From a checkpoint of a small transformer trained on Wikipedia.
Size: 14 layers, width 160, 4 heads of 32 (1 for keys and values), MLP 320 SwiGLU, vocabulary 2048.
Architecture: RMSNorm before each block, rotary positions, some layers without positions, local attention windows, hashed n-gram embeddings.
Training: a variant of Adam for these matrices, 195M tokens, 11872 steps.
Each number is 128 + 32 x the weight over its row's rms, rounded and kept within 0 to 255. Layers, rows and columns count from 0. Numbers have three digits each. The size before them is the row's rms in percent of the matrix's.

# layer 8 MLP up, 320x160, rms 0.146, rows 302-319, columns 0-79
100:178070158206103120098089127165120139119114213160114052097133104117167151145098152077152125186150211114120140089155139130126127127102151233092141118102146147174081164136170091093176151097082176169109092151152127109109106103151158125175135076
083:124080056140127137034096200118139134131148177155108115156132134060170148142113179111128125107163090119140078118120141154159128147161116150159086080131132140125122094152192137101114119136139094175154129078167159134119049180126168178112169107
099:060101121123126106115101141109136133107091126085135139104159084214102108102093114175080091121082161140105122113139129020090058180152123103151115126152121088131134125128143101132115103145096140077098125157143131105119187130120099113167092094
115:108148139128122189133141120185086083089071058115124156087092166106103093109083137148107124088150103099087152119174202125078103113137085119106167181156120085163071105110164095136136134145150131081082137083170095099144154074150157152132110140
102:110134141097213065095153167129098152125101095120184086098132165079098137133119098109183142131128140128143116140122165129182105056100169177140135166139128113040124080107099089129168122151176148176105095151120170132191116147155137129177115205
120:129093128109129096126171154123103137135114159128121117096146100107175107113157174072186103130068095120127146147091110148131128150174182176146093121119147100119164170114154134104159145140166105161123097152158152140089080152180132143079171180
107:162108134118117129077095115115173130132128178133095115130077130124186107114101179095124143072064090172162109153172114140151159083125168125128129148130065105144139124107143131192078089136163113092161158141130140096132067099072159122142199140
106:151093109105092101143085138153160088119096155104108121134158090130120092142128127129147171151155095161153115101179097102138110100126204233113099095106079188117148114118079139171082128140141091084179146169105117177127132163113060117161121152
099:098159123176081192101161088083144100130133213137080058146149112091080185092137105151110081159090132140125101163113128123147148047116156109130110079147128071151154102136142131162101147148126111073104128099111153100124155073144161147096082130
099:112176164134135187070126140170121083178139129134056123156138125104115155013143151119096146125093153136161133133190108101134147140136164084139137137109112065135107130164066089128091079104145145120074133111090126098086156141145111123186152114
106:131054112112142150083115130085148128124162156154101103186079108170075148114144151142090111091124120136109111138125142062109180106116137093120082110094106159144091133097187216112187091088132138168108143107082134075125144160097146113123139126
089:124142144113122159092083142162131068141073118113108104133157035150126150141174148165143067113176121132129086141078114107168082145164161125122148115149108151151140142169148108103138123135159143091088107124135174146141095065164194084140058065
102:114134129197089101149081120124198112121139116109147110163153112082099092130159159100121156062127176118102142144122100161094090156172162081118072117163152111131157116180135137109179125089098103124148109146114177104137098106115206141134146150
094:146144168160181153120168117131198138184186140142112104091113200092163152112119131104154153032072167127094139148116080216140139124122111068127117153078114101137071126170165085159136168161193108140183125131160097155093072103148141136081096144
109:125145186128098128121129135115135097086093116136094150169155105119093133174116049130184142137110178111110147176155161181108130123130125091155147172116091097121130093143088143154149162070108135133138110167134154118166092104157179119103118147
096:126166142161141098159139159126126120084165148117121145166109147161139107159097121138144245130118167168136116095138142087161091152108142163170095110139126107170093123104156096112107136139182078143135184108104124165141116132172157080139117131
101:122076133143151180088172088107109165122132134133148096115130071149126135091140062148128146094129127207109060061114125083123138129138152110077146112091122168184139188105101150085140122121100182120162121128128134142125159126114237118154130162
099:126103108082131102137107088092080164119108126132163137146149095083145115046058169090127123077140150053136177102091136093075142116182136151130120134082163140131177143152140174105178151126114062176156129116093161098181151091149133104160096199